From a checkpoint of a small transformer trained on Wikipedia: 62.4M parameters.
Each number is 500 + 25 x the weight over its row's rms, rounded and kept within 0 to 999. Layers, rows and columns count from 0. Numbers have three digits each. The size before them is the row's rms in percent of the matrix's.

# up: layer 9 MLP up, 1792x448, rms 0.0528, rows 1766-1771, columns 224-447
# down: layer 9 MLP down (transposed), 1792x448, rms 0.0797, rows 1766-1771, columns 224-447
up1766 098:463492504497529511474511507502504530498508492522481525515535509461506500492478539489469500480495523523482500514484493503533538519492515521498538477485509488514454521513524509517470545522519508491535501489538537494526481470517498503520501516486463488509501505503504506489504477507537515468457522462522452488501535461488527512483541500476481501499511515497537520514503495568522539441464523540544534477483549524484524497501525497469482514572471517476509459537506532488505495457564455539463480496489491441531513486513528526477532508507474497513515496498513515489473509509509465486553470454515478506483477493486498515438479480507481464499516504508479504464527510526511518499470
down1766 099:488506529547529512490528488489473510518515507528500495510472482500484553475501526504490490506511516469502525497522496532526481482471500477548486523501478506503513494518513515573454520501511493553525472538484498517490525516451522481526507495512505516509500563533488505524480525489511528534562493453467506489483561500482513477474475502512522489511455494513486497482520498494501502473527472467471461465517510480429486524490488515529489482475481549523534474547487433528527532492478468506458471530485499526496520485491525473538465469522554515512472482513498544518476525511503471506499510514494518474519465498487521487487497500474479513477505543523497478508516493520491512517495
up1767 100:449485521512488467525549518502483458489510502506519506542484533479527473490506489496475491503527513498537487479476481509482437478494492502461496493453488504469478533489509540498481483516506485535510494492502539470516540502524456510471537504492535503464456507483508517502494516548502500526512536476486516514524547489511499542508457556523509503507495493480493473527483498498511509553496482508465468510481539506492513501522498488484559529483508488526477519527482472551481474461487496451490473517467481501486520513503504522513493482480478479544507485479493497518501459491481468465537498505544505473495534453504497512519532534505532505516509502503460479527533494538496490444510
down1767 101:515459527517478510503454509502495475525483520479511488464502487497504485550516516504493484529490496491541517493507510492553537521498499540505491531507487492527497494489491499511498540550509472501506494514479462536473491499495532518476516482489531516483526467457479494534480516456484507515505500525467506522524475517487509540505492468478504510528514509474464483524503512495478462470502491512534497508483543470528494534487502450446481451508515515460459470508453459481526515477501496535519458468548491475516543485475519530494514483508505524474530520496487471504505462490477502555529557466502487460483507455534504522468485530503514478513457502504488484478530495520529489510469
up1768 102:515523550464482467448517513509493537519490490484500518530462553501541522452450527530498515520494538484468480479492503503494442544504533501499472485457534508507470532501507504495481494528489467493501501474457475498509531499482468505440518531486526467494537473491492496534523479529487445527495514501479473507510512522521519513522515507503513472500533505435506535497544480492504505511514511505536513498465472524476491581509482546548488521536470496520508490474506493497525544523486506495499525495477515519507545520494495485449522536494505469551528520499494461512552463494548524511497529445516462519500460529494483496511477525540454493519494509522471500501498527476437570503501
down1768 105:527485470472526485502547512543451554495501486520509486500471480534483461456491483487515505521547506478493497492464559499502515494499523558500500480464537479493521531453514463536478498506496467505466493505466497475500533457479492527487502486505481511479499466517458492489511469490554456447511502546542520509500500505522509506569530459521493463473497524519507519476529498477486492447543503474492507511524538524478476486518453529553518482513497509503477467502512536474529472521502534530525464523517519520473512548509523517462490519479541496512526500500496510513475506496528530532498497487464483530481515520521514484518487448545493509537500526473515495486429496532476528526444
up1769 092:511494551443481494479482564523492500472529485562498464502474538545502460520474564496507487499533497460509496531512519468514468464531512519512543516473520497490523496493434474467519465541501495511490484507525576536552500485489485516532497483523510490491526479509450532471515512497497494527467533471512472479507487501536469456499510477463465519471538511518503480512494471506472495534495565496527477517504524482491515517526475497520503527511498513466452497498483461496497447492474516482508501491497540509518511489474549511514531512526534485502493494526488505471479496492523477527528463476505469469464528499515457472494478510509480466457513513515491538454511518547509479530432
down1769 094:467478514500500541503506528505551452565442490527497529522477523478506500467513441496471459519497489527489501551508504481484503486535483507478521500478468492482468475474506549493546513514457542493549530505488514495494491466538515520514443503478504479548507527508465488500462531518520522512506498531489494539507468468540497523504473553493547507506481502492526480459463508554483510503521459509517507488508483491501495477484482452569504530507442505543492492505510505464465485527476492528450471524529461513489467483503493527522483492513487562457519511524537465484493556479485511531501476507466528498502467470532432470502481489510513505484516504456491505507480516490530506490526
up1770 095:510500503509517527549438445540569472462481480534561493480451515531475501477509469498472531544515465531503509496462523479474510474503501510449526548490520506468531534489488541488516529534506514516513524466524507495509511504557476484496470492478493445476497510496492455487496557532510520476510489506535499487505491522494504492540489486483527512521502495511493504468519533447449487515474463498528447481525481517513504459465548488549526453543476437498488507479527485530496513487550496471513498487537478510480487480521526515564499495493542512493510491510496497482507517444527504530502486506489490491495480533518508503534506516539499498506551563508522501485533522498493494459493
down1770 093:500475490505539519480445530495490514483492535462505486489432503495473501519515488488497526470460503463514493489483506513463482524512506512565462464469498504503472504532519531484496488529493491517492519472487516514506527508528487484511517490525504489499480531535504479474494530499471538497478496495550511543509498510472534520532534506475529498447511530507465553523483481463554527492500483487532488525500522554512524537545518482510484505495483511490519527475511514508478507519508472503527496504474465480458510519506462481481517457525466475481492492495504495449527490514532476523484489515473498525488510457456504531512498524489476521523516498510479480555465529480458496499515
up1771 101:532530486505500510520468510471541464499500516499495512492457451491509494513520541477483506466457549501508493487507475487462474536505472490512479507568543515508491483462478495533474533457552450556471501496484504529514535523521463493511473521497524560522459539466503499508488460504514504570495508475479510522468493492469562460508499452499469499518511515478484482455529496511477479473475464487485469507504498502517490503492506477489467462450530537523514521506496540522514467488505445467517466481528491440544488516488493515469511490498502538472482533517481503487525489510496513495482487475501557513475468534528511522501522510482502492482496516504470467515500530484498499511496
down1771 096:520466489483531535559468504490520482549530503563496562477551481471495483542514496486502515467482510494509509484564480533444472497480482492494503494539481506437538522495491476479491472487493497487512502508466498509516473475522471481497536483504478466477480503454504470530538468501504484540498538539486515494514528535492549480541476494494473451507489522514491470515536546558474532515485501499510472501523514520519487506509474523478513506474513522513486496519486513513511446520483497523478486456477524491538500493498533529523496509460469477508518520495551533488496492527507482479492474519505501499450497535514492498519501492505487476543544486510443512466512558473500518508507